From a checkpoint of a small transformer trained on Wikipedia.
Size: 8 layers, width 768, MLP 3072 GeGLU, vocabulary 50257, 154M parameters.
Architecture: RMSNorm before each block, learned and rotary positions, untied embeddings, capped logits.
Training: a variant of Adam for these matrices, 7521 steps.
Each number is 128 + 24 x the weight over its row's rms, rounded and kept within 0 to 255. Layers, rows and columns count from 0. Numbers have three digits each. The size before them is the row's rms in percent of the matrix's.

# down: layer 2 MLP down (transposed), 3072x768, rms 0.0351, rows 1666-1751, columns 192-239
# gate: layer 2 MLP gate, 3072x768, rms 0.0351, rows 1667-1752, columns 192-239
# up: layer 2 MLP up, 3072x768, rms 0.0351, rows 1667-1751, columns 192-239
down1666 114:116133140119185074142108168155107124157117103122178149149131070127160143135129103129138069129160113101089125141146124129159135123134139129134110
gate1667 098:082091157163087161160163037100166112131099126129138102116137157181102120148066104163158156165122157119132116144136097115163122152116095138087143
up1667 100:162141088084153145165145125131078159161132101128081100101150115126143174119144165104100162161102125106118102130139134176133141139080140125187097
down1667 100:137092080146111130166165118148115136121130129121096099109134122108130167140113158094103132156124094113116137132143115121129134127080123130140066
gate1668 100:100173112189132148145156086155104176133091140113105111165136176091136099126157141127073158124144131116119139138132121116119161120153135147096133
up1668 099:113102157143088155093092115132122144086107162123116161165101157130083157133119165177128100124103107107144067143093084118161118159109110121083179
down1668 100:118160113152125130141111141153132119150120156118118157132081148147095115140117178113139128127125176116116083097111078112151088168112074116095165
gate1669 097:121144136161147138124193141109116132125136170148114101123123082119128169136121136120096121121105133147145096124105149112072134106115140114139145
up1669 094:122104106134130131123120129112156107105141119111092180111103131156110121105140124135126111128092165095099120129129088175158132155128115142162092
down1669 095:098072165129106139095101111140126119102134153112154113139124174153143132107116131132153106099141169085132163111086103143095161159130143092118107
gate1670 104:127107092129132102146150109117121101101114152149131082131125153154134155103127120109116148135100171106105086100138079103166082159115095115152123
up1670 106:126166120153151132113097119147106139154135159122148146103124145132106123130105130186158125106083126134136142115153105159129111081121145131134109
down1670 105:120112106123130130149117129171089135172134140150115171085159133134146161095128159143150119133083105198104137128140116154104126121133130110099112
gate1671 106:099117134107129144122138100134094171166113106151127089166155121129149109170159085118137100135161154102110087161133132154138152103135122113090138
up1671 108:126085129129085158093133103105168096108131150134114139108154128147096117128156144058096094132120146142145156128093087109128095084143130127152180
down1671 108:127120099165073115155123095135142149127125126150136141143169136180128142165114132075105131114120125150167129115150128131121151137123121133154111
gate1672 100:107169138159112151114175147115077156141149135126136137189109149094147127114122096133114110116136138089095129148140067176116139088154151080122113
up1672 102:111151090179157131108194101130092148149132129119118142127086151106157132134127094156114103128132105112126173105191107172135132131130151094122114
down1672 099:154110101136079117134141138121114141093142131128108154082118129099142080160109131144144110118144139132157122111180130131098118150142141129141185
gate1673 108:174158129147159121139131115175095117085153091144160121096104138145179124138119142105104137167130138173136061115122125131150165134134111151089100
up1673 108:146116166181144128135137094130130141137101113163142128136133145140154082116082108117098144153119111115148134138153163120145147116087104152136111
down1673 103:151149118132138154147086172140100144154141125143113151160124095132137146101134092099112156124155133092133142115113116100176133105144134146164099
gate1674 102:168102124062135119138095136119129163143132174128184108138138116104092109129100089158129141091163150134102106118140124140112117134090081098116133
up1674 101:118066096159114107125146145084169123153115155075146126080145114131159110113089168126105136130078124138136113103120163134065097130125104118137161
down1674 102:115140130139120191077109149122097175127129163085122132071121120109136134151125147085139143105115118122133093098119124084114093137129144149115134
gate1675 103:119134067101138096151110117122095148120097127085139121142148093119135134150104123136153127133156103177097110088126101151121144191138099122110118
up1675 100:115090137119151147171126139111105122113132159199168098133099122125106203144153161109133136095164084135095100153138135193099127088107071132089120
down1675 102:171101112135142141179111145104078127083121182128148175121117137114108138172109190105138122152163121155135122189117114143110113130147092115081133
gate1676 105:190116117087141138148110123133130090113109156137118096141146108144180135127173108107132160140103151167117117142110129144097108158093132125151162
up1676 102:099134133170123163137123154125178137147105095154121153122138133125112124080074138100125137115128118109127123164146127110117111130134177117130131
down1676 101:136108120108127156127091111144124126171101081124096137101153135148130158139144122142123116125110109134125156114108103116141116085131140142149113
gate1677 112:164138110113159142128170096123097176153136161141134158129120112128115156161111089109137117082111131116110146121137127128121128109138072125142143
up1677 108:081110137126134137095107124109126132143156151093140156157100120129141159143142114145133154120135118102160120147115144126110139104198135101107084
down1677 107:150101133131136139158124112099130122120174148142091081114155092165099138176115135081115133138114133163108091096133139134129122143080090134107153
gate1678 098:133106138061144112125100123143138106117135164159118100137113108072164116144104175152143157128141121138105126127145107132107077136111139094118105
up1678 096:106102128105130115144159102117136104089137152127150114140159104148142111142162142168164120109178150114111125148113123114136105158146122106151140
down1678 095:106095128087166150158140134142107149104149127152161139080141121099166146092121162130118144153147160134137159173144118139114100137141156113113133
gate1679 103:150107154137138169092102137174120132168127135126114084165153136161144111105095120123169149144126146156131096132150090176142111129081116145078104
up1679 105:152116145099121136094123099200125123137151116136119106144158169180156121103126104107141138159132137114132120145120125138150126158118124113132138
down1679 104:151105132155122124125121117156124113140153119146111124151129139114146116150146093129153108067093124166143118120072086125139103117094123119103118
gate1680 094:113131166133149155127103091120178113074154110136138110187109109114153126110131100097145146113140129107130125148141113127064129106143103119117133
up1680 096:120163138087111102115136123083118168149112146126122117123128126111101120109172109147091134109114131097164177133136131139115118114086141113130127
down1680 094:151112090110107178117122134138135100135145124150115130079170155125142142123131091160092169108109165116147120136104136122129114129117155124144118
gate1681 092:128129133156169138153111126132176118113127166083117096116131102159164105142118091118141143127133148123146139143136144124104114085102111132148117
up1681 090:154121183145118121114106148114104142097121111173140146102098156079124138123114180139108101130117137123112133155163130114173071126113130133164158
down1681 094:125082137102167143108140135115143159102125169136129163100106148091128112118133173091117118072137125123137136194181110156157092107122148133170142
gate1682 108:084106140114113138125138124131183136113108114128105153178112093149167139186097143094121122123091136093114156133130073093092160131111141109154149
up1682 109:137129127166113115101108147138123161103142128146167096131104123144139104162142143151130117117119137132105133127154131187125112104095141125165131
down1682 109:111128138126120123138112154154110159132127108147124098144112117104119124163134136162143124143118155107112164142131095123110144127097156199121107
gate1683 101:153127118140122143115122149101125114170155116140133180126087151130133127136087099155080154119126158150106123149143113137157105118115145116112111
up1683 101:131125134111164137190126146120176127126137167106146116137171116101111160113126088104129107110113154057115095128107163125113135111099175173119164
down1683 102:108100108153105132172153147148133094150146124135064140124091145116119147155132122080137138159134142110137115148124101110129140134180119157082091
gate1684 103:158115149121134149120138107109133179121142113140122144119120101157122158131118099134084117138153132157139078083106132117149134142077108103102105
up1684 102:081096150150143127145140165149100120128089116123129102096130168089088153162091163126125144100110149117131120115144145175171093123108143171157105
down1684 102:147148176126179120110122104127126158097132161168103133179188123130107162093092139135144156115142115114104141137095113129171150140159100147133109
gate1685 107:165126138120117109104153110162161092123139141139104115093120146130106138104158131135117138107130148136133124096108112157171083133055167111128111
up1685 102:114134130165136122163104131100107165127106164144137172156102094111119142164162112086129119153151070114097121140114155110137134134154130161167075
down1685 096:109111156157123109126130136148098151084139081131133142104156171108152091095101164127106105138120154121101156154133112132095188127105080129143145
gate1686 104:124132103127109092172115120125112103087116107129133171123159109187130124113152130094135110145100129114129110118105101070125123125131144132130106
up1686 101:087164128113103078103150109127088136116138138134120167067107165154133117148142099142128080116124093129141149099157168090115137111196148141109101
down1686 100:144150135149118109136135139117140144129148096137137121111146136162114105169117145149130149118160100133191138178149106156149130138175092088115117
gate1687 099:124108155149140164122157126133142128113143154150091118132121144125077134150123121131111128116133135102137104124135124108160102142132093162130105
up1687 102:098107134115137124095152125122115155073140133138101112152151167134102143126114133156096149166153111132118120140124128103141108072135144170138176
down1687 102:150130128100115122093141106088133180097160142146147127152124112113112142140139144165124186150155115091126137100156122124156101102131118126148164
gate1688 104:138076153153134128110077132137132112150121059103138133100148105153108101122123090129133181144090157119127118121148119161081123141073122098138116
up1688 107:110145106134130104126142089121150131158123122146126155122140090123115096122155163146097114112160126172163123117109112135139148174099150114173129
down1688 106:159120111135155134093154122146137130079126136113144125135117102093109137161112152091127160098139121148111121119137138112143152123134119106106109
gate1689 096:118127172098128171101130073129142113141125132157154102119132142138114088129141142160125119123137147147088134149085101083147120097176136142093152
up1689 094:110123183123138190151115117104117112158136162136149136137138111143129102145147170145153102132174091165099135160129117114121169158165097120128138
down1689 096:157149148152181147149106133126117137153136134102129166143170118140136116143127167148133131153159146141122126144138126107128123133128119145175112
gate1690 098:116126122163132094088144129125159144131145130129158141181146146150151122131171080170112157106138116121128147147167143109159114096174135144133115
up1690 103:081102131156113120139143132111175093120133127111124141150106106169170142158125117150096110116134146163148131091115149100114088157113112142136152
down1690 103:105146181110144137120142143130134080165114152141148119168123146190131132082117144130166131106161129125098120104104105123123133167122134157127132
gate1691 097:116134143149103156146152115082150138120152137116090105145134111130091164150096099126129113124106139085103123119085080084131117104074187109110079
up1691 095:148159133128144150111099127095121099099143124087095139103127193070164101118106130123110128112086134117153177195188138107143115155122161138116130
down1691 096:116129110130136139132088127129095111115111165105119138119143161105155088138116138107098112104077161107145124178138145123159136155116124134124159
gate1692 101:129111153140131119097160159162101151135100140181125098118127091135166101139121088126128118131141104144149124139136107131085119129121157141136160
up1692 102:128148134140113113131090136076105112121121097168104114128195098135130148101152114148117133134170100121106090102128159141142096085111145146083113
down1692 100:126136140086131099151142124109121185150116137130109139122126096120126134099103127167175122149099192152107135160135117134151111125114138130171116
gate1693 100:121117095123110146101121144103124167130127142102084117121152159136179083116139119143090097136144142115129136112095078102121112137119175136113090
up1693 103:150109128149068128120165101097172184147097142148098137121139156099138137131124082139114165144099134108123141140145146121133155151084159058135150
down1693 106:111128105143058094080154140121154159132132153140101124143125104113138123167161142112123154164131111103150146111116122113122154153118143157090149
gate1694 098:179098122115130101122142107105162139121144144148086124124135099154139135110124133087147148137137122155143126134091136129166130167111112128115132
up1694 099:091107117134123150099173104079185130134130136146121131115130108147089136121123164137155148106120127126147107139054135123112118125111119168095134
down1694 101:135123093119150174162164123157118125088160126133126084175138130157113153142149162071118128185122124104122136096169154123101114073153128143144162
gate1695 101:117164129096132202124135157122144108127091146123153175142122156171123137120116114152159141124159140110107079125161099138104150114162153125071154
up1695 101:119133144108113115142083136120150091083153165137090144154123157114091122091104104128123178112177159076103117110081110119102126136149125152149103
down1695 102:113133132118160096124131095125161127119077112176104154117120124107104131084141105109133135128133161111104131116094134165092090140122091140123126
gate1696 103:176100131115144122114151168105190140118130073093090111098119123117124144089138093174132119155113120139099132098121138142174137152106134128089098
up1696 103:089187097158127137135123088122124121115154136172102141066103148113152123167132152127131125157109143162137109146146132136102113135127120158145158
down1696 104:104134118113134131111122120168121130123169140137126105141146117131176123102140154081114126140119115145086112158102149174156164088136097134124132
gate1697 097:143130160178139125132144106128109124124154119135176140102135136167135172153149107113145124144140105146159120163125153118155149103118147115144155
up1697 100:133134111131102116108108118133144065134131122107126218165119131107121134125118132080114163146160135169083141154152102117133171109110110129150176
down1697 099:168085116147081137121165134157126124151110138155133141163153163115152100169115108087144176121130134185114158124115111116145167115125111165153151
gate1698 094:144127088118136156112160133124145151119140114141125151094163107151097138134150112142116134136129143084129119131121089114135158112142082120157125
up1698 090:133143124098094119112125152137140114138142144122144156135125143084135124139135137099143095121102150128142106169131125140141134139176165149146104
down1698 087:109091143159110123157163139119142132132135173100118118160112106112111107150121124115124112107114130133145133132141128143108114123120166160116128
gate1699 097:123149093093149123094126129139091058108110171115123172107149153147188147140141136085119140133144166148146162095074098098170119121132143135117129
up1699 098:173097151167142140141133120093157127129118099131139138052101085117141122126141111135118156099176154129128114114133110142107112122133139117126067
down1699 100:105101145107101164139123130141140124151099125141132124122091122135134139115113102175118151094151101131106148151114096114166158176126109130108132
gate1700 092:104138153098162169109068120138116111104118121091159077091133165086133146154123130132083115138103131133162104182108133108116127139132160199142138
up1700 090:164101123122159173105126125108133184080104105139077149119158118159133152122141206136102119091089119122130122139099155137093124122092082140109155
down1700 094:169118148143112190120144134108130152108149169123105169138080135172108126143109123108108109098118153132129169113151117153101124097102149117127141
gate1701 103:145149135172155098109098135167162095140144116154131103096140105109099121123124095190124128118131131115139089108138134094138129118110142085127143
up1701 103:152088102162129113129125124131112162126138115112113166157142132113121132094134081131151141128139139100136125119155142111138112155147082140103088
down1701 104:102106140139121154154091147123154153125104129129121154108138087106143135117169112119137155123115137123103106126108128130150147124143123157117134
gate1702 097:134142143097151149164140167145103100086134124148095142137120099096145144157116092106139150138134137120147078157143136137123117102141100106170109
up1702 089:143151127137119165161134094152154116120132151152149124127141116155129149133131107121154130090108092110144109134150126149123141115151087113144148
down1702 095:128143100122114124141177096125103157113109135156091131123097089142130145118171166175123110144069148170137116107168103094132143113166151079133149
gate1703 107:087137141143164138161129166149101156141089115142143146129114133122129115142090138103123107103155133092169130179116132108136107103139165156138106
up1703 109:087134128134099141156167119113122167098143142154137115154109144125114176091150143099148094162166096137116159149116150151088114066171128128118111
down1703 108:149139132108159120109163110091137118170112117097093100151155110151125131116145111143116153121092149120083083142103131161148155132121116158095122
gate1704 097:114136154140110112089099116134143087075152093097126159112089168129114136055176152106089153165103150108092089091125089131124125118089094089127136
up1704 093:107119114137071091133085130097117096116122104126149135120084131140160100120140162096119133115120106141155094113138131114107138102155131153133119
down1704 096:124118172079097106136140084118118085107139126095109179113144104124160099111151119125110161150106157158175099114155103129132145143144118100152149
gate1705 097:158126107163124159138124102090126151124143112103109103135129131147124161138123101108128107129160109128134162131139118142137103134126104097124146
up1705 099:156137135120133094088119148141108116175165124133116125119119126110095141148128155084090108117155142169119081150160133152121107118127136174168140
down1705 094:130090110115126120156129158151110183118130185109116139158109151139109134116146130105132118128139127104144137173110123161145095066105177106113128
gate1706 093:134155112119149168102147129131139107169130116101126139113134138150160174129116134159110128152105145098154140127142130139105114112100100130140101
up1706 096:125133130140137105137105123158123146120100124147123124146134135133120113109086117165125151104110142132122106115145115126092160125198148196119104
down1706 100:176121130147142143117116132131114122128099137137071134135166144101120121160119096135095110110130113175154103093117149142138119111114112176164114
gate1707 109:189116134133110094130103122159095093142109128137126117128102143108093094091142139113145145153107166119127129105126071086090115132060121111122172
up1707 103:152097146126112118146155141156111126141081106118121149154124128127138089120124117105088128107124151122166116106131117067129161164108115093127210
down1707 103:150168147084110098087137150099146107133112105131107119170106138130117106160103130131152134110148139161124128107106099146126147097162151141157154
gate1708 109:135110158179106153120138155138071151097122135145094144141133135126139080136138155119112128132124151113106140094075127093100100144124121170148152
up1708 108:116099168132116143077120134117111143115160132121141109083150098130124128128133118139105093122123139156124120100083113073159120111137145120076171
down1708 099:139112154137122093157137159133133152165172172110121108108135120173137120156102151155147135141143088141198116142152145134174101100184138107162160
gate1709 098:154161145141144171123110129129110144135118093122104160137155128122095146118135162148127152144138146115123086086092113125133123093093171123136133
up1709 098:055099161150161116131175156142134111113105111146102124105099137124120130153153129108104129112137172084134169124087101089131115139155136129134127
down1709 099:090117160114116120129141141128141125114148085147100121112132144086131131134140134102098144128128156065121135141140146140157093137154155122182130
gate1710 104:154120170137138158131126127161115065147143110145118088146109148088145179156131124110136141156138175120142138127127056127076139143098114118140126
up1710 101:083137108102134131126141100122112174104113092056079176116141120118097131097133132088103162145114123137153122139083143104123120187151180134131121
down1710 101:078133128152114136151142118100132130089138093121114183124139118158142117108129120135146146149169154127122123131108117151147136156142152159165118
gate1711 096:161133132091157110130117141154109136109127127147177089122122120168141162127102122118151108108131107133146127175191123150116089134122161121141125
up1711 097:094148170135110108162138081150113128149129107083120141085142154161121110133121135142151153121101123113128099163133157121172192115109181111162143
down1711 099:090135122214066133155137137153145134137120179096147184146136152130130106112162150134137168113086132124102120133128091173136143143090119144137146
gate1712 098:141105095138117115097118104158127164122135162151130124172109104133129145147114119112141114134133111099123123090102100145108144098148128130123182
up1712 100:171124155120135120080126150137176129149151118136105128098108127120168179154140147117108126092132130150113147109171121130111117138157102135060086
down1712 097:132120118146102101118099129089123129123116126136075121126108168159124118123135127138169125133135154139100128110161153118129119137152108137138114
gate1713 106:097115117166141108133126159119092157148142140133111143100131102153122158190109154057101104124135124177168165129135123123135137132130128106154120
up1713 102:144116145154121129140144170171129144129072127125140154086109149124115083114124151130157147158142149130159133134136108127112156168133160129140102
down1713 101:107104072123101075115103167106105110133165118110100145145108128142095138185135130098084085145156100132119135151145136129141114115120093142112133
gate1714 102:118165109105130150086111130138157162119110114124112147114148127128097138156132144110132175104149110113157113108139078107082104099076118176142124
up1714 099:078162136134119103125158120116136152140110106119103150118095111150121127135110130136097124128151139093152139116058135128144144148104153149101111
down1714 100:114138125138140125117135121101097159122129141099095107177120136104125122136151147120102104133157133105119111118109099140117153122102098145108099
gate1715 102:130153106135171146097145137061105150144167135134145174117087128111123146172136173146128110104165122090120124074151076098132123121135124112125160
up1715 105:105142107117149133084082145112162132160093114088162162116091130094143137114141135129111089157110132116154106114161113108137159152109154129099132
down1715 104:154135153143143115138109155103138102144122156111112124117171079120118134137132105139117072137089162157150102141096105127154109191129136113074136
gate1716 098:130122150148121161107114146154154156136114096128063107143161138139146116157123090126128131139149137164131148096109153178142139129104137122095162
up1716 100:133130111154098113123173144142148132133183121158129130126109163139127125126141130088137092121143104139091135111123132127127136160121148090160120
down1716 098:140115123110165096181137122132117117097111166137102110139159172100144152126127125160125181163115131136101095101140099135116098124123141125121102
gate1717 103:113136118099105135126114117130129108103111118105116087116125107144128129090141149179152157137109143168115131134076108145117113115116139126165122
up1717 103:137132078120156157158073149149089111083139112125181101146105064101102103180125127138151151120168120148095144113079070179116133156112122106129126
down1717 103:132097139135101174127120126128113103121110150111109143104149132115130098086121146145165111087139134121082107138126115151139095179100117149162099
gate1718 120:140121130138160163090123127155177122105098122160095129120125095177106109158160142120072077137132157165066102069093105098111122154095167131128161
up1718 113:148143142124150130093126104106148149122119103140127161109144109119095128171180121124111080154141114168125139128114128093105139138127150105145141
down1718 108:112150132091131120143122105112136104116125101125135142193112118133127147149144114074084129128109132141150145108145100101160105123108094103183134
gate1719 096:107151144155153143103121100156120151159148123115105127126121132157178114152106167132108119160112138111144089115065092135134115149112084161067094
up1719 100:092148092123088148110134109101126162147140141154095121115082158137210113160138116144099130168144162144099124138128107135132114123124130123149139
down1719 100:152122121144087070122097125121161146114132108145153100113158153158162132126083131132129121129139117125166133136118130109129131140128095134119088
gate1720 103:081133173138152110112111114123108134126116137104143143194117124150140153162171148127140174105105147135127138096125069116121097131102113149132149
up1720 104:147158114128100116098147085088119116125139163144118116122106103096147092122104103100132169130096142142159157139126090117135117114137167105159146
down1720 103:119139141125123067129135128135161139145150136117124112111121107096161092148170119131123185101134145134144125115117142120143133111142135136147123
gate1721 101:151169121126140117124127157103151113137131149131112129144104137121092125152131146131100100125160154114056106091111102175145126107132117135099123
up1721 101:161120165093095138139118155146114115102121109111169120124099149143131165104129131060121150152096154130165157128120114100116133137148128163135115
down1721 098:128158082156111133141135105113095096097088106112183079156141143158166104110122118126109123120134125135112132128146104128119103138127166138097103
gate1722 097:142118143114153120107117085120110099126159137126106111119112123134131101119123124100134128110089136138105089130120147113133081135116131092178156
up1722 097:119132116100128162094115162058132112104146115094151176123123142169165220103125118124149136147156117131087110093125128108132126141138145166174117
down1722 098:152115136093103134106129105117118129141101145135125130104150153148116125132137116120150117172103117113141104141098145148150158120131189179143123
gate1723 103:120122140160116132103086109120138129136073132132088092145135129155103102127138109140117079135130156101109128109124099065124124083120153108130108
up1723 100:128133134143081187140124140126153109135206128166123084106113123129169167120144095144117137117067139126122117108134111137163170148114094110158160
down1723 098:123098108126093118148159133134133095119093086148135118118146158101140147138138117118118118122126134151110102108146085122116155153129087131138131
gate1724 098:110148122088143112149106170119154144090125128071130142108158116146150149100144158130097163154118143132101133127147120125111118173078112137154099
up1724 100:128131119121106150127090100076121130102123112152133103114187126099101082129157149132148131121174133100100092126125151120115123164138156115152151
down1724 100:115118119141186162138152108128135104123140180178088152122133084119071141139138100076129100105151166099140118113112146121158151161181149098122140
gate1725 100:110096153126106139130120163155115138147128149128139112184138101141169128140095155123127155142187099116108165113175105142121125146114114175157130
up1725 109:099131134091159117104160153111159103153138161102127124147108142127131156172198140116105139159148119061118147101137121072149138128133142137108166
down1725 105:123091115137101137129153150112143113086119149131196084141137161108129127174126164154103165118138128105125140124165143130151151092142139129124093
gate1726 101:109085117162115147114141122140108127117120156131058132130136108095111134120160190149143138114137151143127149142093085106143119137097156157124098
up1726 099:135135147167115104098124113148154127161146149156100105101125136122122171130123124153107148097149097098120110139156133096135124127105093136106165
down1726 097:119174119114144148133141118119094137137101138138138155119116135098140181113129118109145136137128096147070149161149138156154142093127138119136125
gate1727 091:183191133112132128150156122129129148165172114119123067087153147112096114124152124137164089155083126183130103074143143157144169137119122149140181
up1727 092:124146100129130131161138127119120116115104168133095127135100124106087061137136113128112090140137132149151149074110146160114153114099106127172146
down1727 095:101086126130138110112130129154083127118125136141100124117116175137119102116103167196110188147146119144163116114131153120108115117110140133080121
gate1728 108:101077099151142126112127094137132155116133096119154129109122118112118141111151126166069149104116137129113113141091096103152108121130101097160102
up1728 108:113115123130118149086120106117113131127129151144157142132139130131106106155124125133122106118110100127108133112168120107094121127120136118134137
down1728 105:115125106170129128105101077121182115116139113154154111121140130121123129136142105116095146130146132141128142124149102124089188136100169122116167
gate1729 095:124110097116211127057102159131173135141145116157121121124093090118142175131150108131148088106133138158083131113125103105114078054150152123092084
up1729 092:158140165139108139125130114108115109119168120083089092137147135141136114109135123159124142100121155085100119109129107116130142183095131148153134
down1729 097:114104178139114129153130097135146133150139157103115092125091140138130118105124131172138155129126159100171117133098099161129133152117146071156141
gate1730 095:146114103137106122111072135134141143147116075142111132098172131154083131160146106160163138106110145137123092108151119153113119168090161105121107
up1730 100:106136129114143094137124136166104121123146122133138134144107133135132093137097122116155124127137119074110158169160165110135137149092138137161206
down1730 100:150135115160145105111138112155144151121119133085175110132114116138109159098110138150120137125135104114074147131116170098102112172094108146121131
gate1731 107:144089123145100147153162108158095101100109107109075124109145139159115121165151102103138145150110163162176131079130138120097103152074119104148138
up1731 103:117135120118143082133132160087110141107163142142114157120149143099131163139183101109130119115092087153145149130136175099144133102173110108113091
down1731 094:121119127139109131134097105144131133152078094146116168151094155176110105145122152145146113114154127089131140124094122153128197123112109131130143
gate1732 101:155118152121129115103091121077148096111112113109139109077153126156101104143141113115136119155115083129151101091145145082099155181099132089110138
up1732 101:138143140111159109157129116134136119113086161088094162139168101129129148143163078113101115095139122111132154174107119154152153109143147133128156
down1732 102:088141135117155186134133119066155119150133117132152129150133145135154114094136117150111120135090133121107119053119178079119156134103159132147133
gate1733 099:155126111167090146164084149123111125118108120143138101123183128133146135116132123108141151154170143177098122127123157157113158132130119102121155
up1733 096:072136138119136130138144126138137103123132140105136146147115090158154152150097118102174129126137122110173129146131114139138142167160105146144133
down1733 099:121114111106140155184137148090111113117096116130086134126121123124125139129087122149146133089126163129104113102154122147129116158154171102177167
gate1734 098:190134109156139145106141113099154120145112116132104135120075152110128113106127114082118121108137141103126135133103096095139128140127144127126158
up1734 094:161159106113129125129128102145150119136116090117169127090109162095112161125118054109135140098124126100122128107141120117085162094175103156094107
down1734 098:147177096112124136120145123167134123120102144116130157104169143100140161103115128107121135086127096112150153102104162147155099139153155171112101
gate1735 100:121110114107104111148101125079151137146084141140148104139136104181144135148136159122112150133124130181100103111151131141123139097153118105131127
up1735 102:103132156115085127118113117121120144201129161169107150133149151151116107115155122089140107163126145120096084140126133124117133078175140124157139
down1735 102:141108144133148110123134140109075168131131135146115121106122127131163081207142177107109135137128102151129114124157147178124132146151142153108092
gate1736 101:146102107094103145100120155126117134146137118155099107167157122142146150123134138123087130128136115084125098117122086144203131110124154138156140
up1736 100:118142097181078137110106158104121123115107140155121127156127125129167152151132107155097072114148109122149072154120137122177155160120118114123132
down1736 100:114126135134110106087110109129145135137124154133141106115152136147117142147153121097143168104085083117170148147099144114129164157132119144151133
gate1737 103:144119134080085142155098101128129070105140173114126091134133130127145141100146165118113099123118113152089140130106139141105111140123119171130146
up1737 101:152123172113117159129097150125111135156148116071099087101134154154114141138118125124099118147071126153132188084146103092133158111126118116113125
down1737 104:133135087093140135110159111139137102087114123163133108141111146129127103095134129156150099124160162131145100149112121135113129127140142089128115
gate1738 100:101152114130178123161093143134138125132124160115122152181142111167097122156144116082126170177124168102113139134132146139125091120148123124137113
up1738 103:120131119123122145087137111117106135128107102130169135109155157119104117108121139122133113108106112104087088137148118104129091153131113134140147
down1738 101:115186122167150119118128122124126118124112133129146166191107124095111123123157117105107109133153121136137178119138122107162146145123116107125127
gate1739 095:114120091130168160075141126156164109122114137129121111092137092076128120173110136192149129104136158149117138142135109102160110117107125132119121
up1739 090:116096145143130136165126142138152115121176105120136121182110148134137155119134134108100146120095137048082100098092112160111127085122111168132141
down1739 095:168102097140137150167128139114141142128123135121126094146145146140138137104126097121113133113115114117093086098106114161097104123125133152146120
gate1740 094:151058117132131147171057134134140122127130096097160123116148101132135102145130125121109100108162142147110156168099123176120143135174127134127162
up1740 098:065097147164135099103166149083163130103124174150139154161115150081104089092111171105109098136079107166135099092117194147123130129109184133148130
down1740 099:114162149137057114151138137099181106111110148136097119156106111118117104100115101130120140153124124105172073098145125098135127123087158110146098
gate1741 100:087130102149139144133148112142114108152141097115121106147150110076139139205135098131120146126146100110114155125163127172144153156096141118168178
up1741 100:144101161118127122107132117134133128127152148108156088133144115198127114122160156167200141107144117113100092101109139159097121138134086118109137
down1741 097:117123151135126166114136104147132140176122148153135130105122145142116099141120121152147089066184142148141155129126113157142161114120110112136080
gate1742 101:051122146176139076128135146162128093147145141115092104130098102128134108146141083127141129135088127126095140135139130161157159127111121147115079
up1742 103:158180130084148125078076124122114112132099144117151108115141140057141158090120138186151128120129117117084132088141127115153108093160141106084164
down1742 103:091092140156131118116152121134106135107147142119130121107144151136133133126124107109125141089088102138164142093145142110134147117116161122084129
gate1743 109:130166169113121127162074123089105129140116102118154102178120097148120108117125109109130145119112148128126084129130148130113108118099116080152134
up1743 109:108082157161124145099102148123149114129126080163156135107130133124098150124127105118138136154127159147108145105145141114126123100118120126158149
down1743 107:109141154101133111118151112113148111133102098138165115148100152136123136095114132160154102101126154074117134135134140124139144073135170133158121
gate1744 092:106130172149130111139093108150150102106146078140105137077145138102110124151131133115121172096124159137154137111156099116107103131136134130139111
up1744 093:083171088149149186138133117126152132114140106105107116114108132132105133128104093174137140125143114125071165125098149162128105122139115128145103
down1744 097:132178104121099169150152145148191114119140130102100143121115150138128118104144104153142113128143137149120159098110119170140098136100119156170160
gate1745 100:113104127135109133163125127107133142120083099116105132112149133108146107131124131133130115156154148153133082111108129085102128119123135157162119
up1745 100:146114154105165139100095110143147126145099179128151116160126162101120158122087112110106125126130132143092094157120162145112133096173139118127135
down1745 100:103117152154100154106088118120110169145169165151142144165104132088105135092117093123068126123160113163112104148127196101133141147123154135147132
gate1746 100:107064117167077114117151114127139119090130109169121130120142094106167181127152122104126155143082143137121091138091132125124129116130117107126107
up1746 103:147146146113132170137124116079147117131132106125157133129120139147131106102118128142151117147172116122093132120177178071149128151136155130140092
down1746 100:162126145097151125152102130130110115132105117167157106128135152101164076096133145166140148112121150124107096136192133096100142158128147149126123
gate1747 098:153113099104075197102140139124117152129081160143121111135143159113122107110100083109113128111131132124160099066132091154135082123088171158161147
up1747 098:115109110131133145121099137138113101104144171140131154093122131158120154153123185130139151101150148137103161146086111104136148120153145148138106
down1747 098:129151125136133142154130109093112163172107163138134132078113151187089113120137148154155106130125148104072113121135171168143136141106119114165132
gate1748 100:140123098164141100162090162153145121154142091149075117110135176140115092102119116094149163164188133139119114089116137177136142196106100135137120
up1748 103:150116154150122119138141160159113150163152144101120148081130140148081151116098122132065116155111124170159136130078166142143170146148125098133108
down1748 103:097133134173117106087106139144128148126108155138122124160115114126145122163111127119056085124130138095159129142144141075149133086125121118153127
gate1749 098:120122116098126102138174107117154101106140096112162101097177078156146162158155138162101156122142123194126099120148096127123119093128141111126137
up1749 101:137118156109174129158123166163117144154127164148113136115110102097117130112165192159165137101157110094069124144151115121157162160110133147137118
down1749 105:126150175169170107124120105127136158141123131159085100102121097126129119110093161132114117137134156099118146130085151102142116140108092115163118
gate1750 106:188101199154144138128116135114109126126114097156120087103076114154121093100144119157161111113122116148120132115120095100138109187126147099134134
up1750 105:142125135115179119126175152129118117117157100094120097131143155130154095086094115103102111139108148175148122138101102122133097127123164137109104
down1750 103:150154177156129123151126135137135115131106119135100152107098123127135075111115129132137166123143105162125109083103134097094104166152136123124126
gate1751 100:101155124125149129145145125115087107137135125148151118166123137092152147162105136110108133130148120098141117115124120105113146130117110072108087
up1751 098:149102126113138083160134105131097138110134115102130104155144083142120133141144142113060148112099121116091157139120189121115134131118119142135132
down1751 099:107110166103118186135102109130150141154142101090128139116120112147126141100145111173093124089177097130131106170172103108142097130091140136207160
gate1752 096:116074109102130133140111111098114089106101142073132160066130176092159147106120134161112110097121154095110139144090095111138136067174139158136126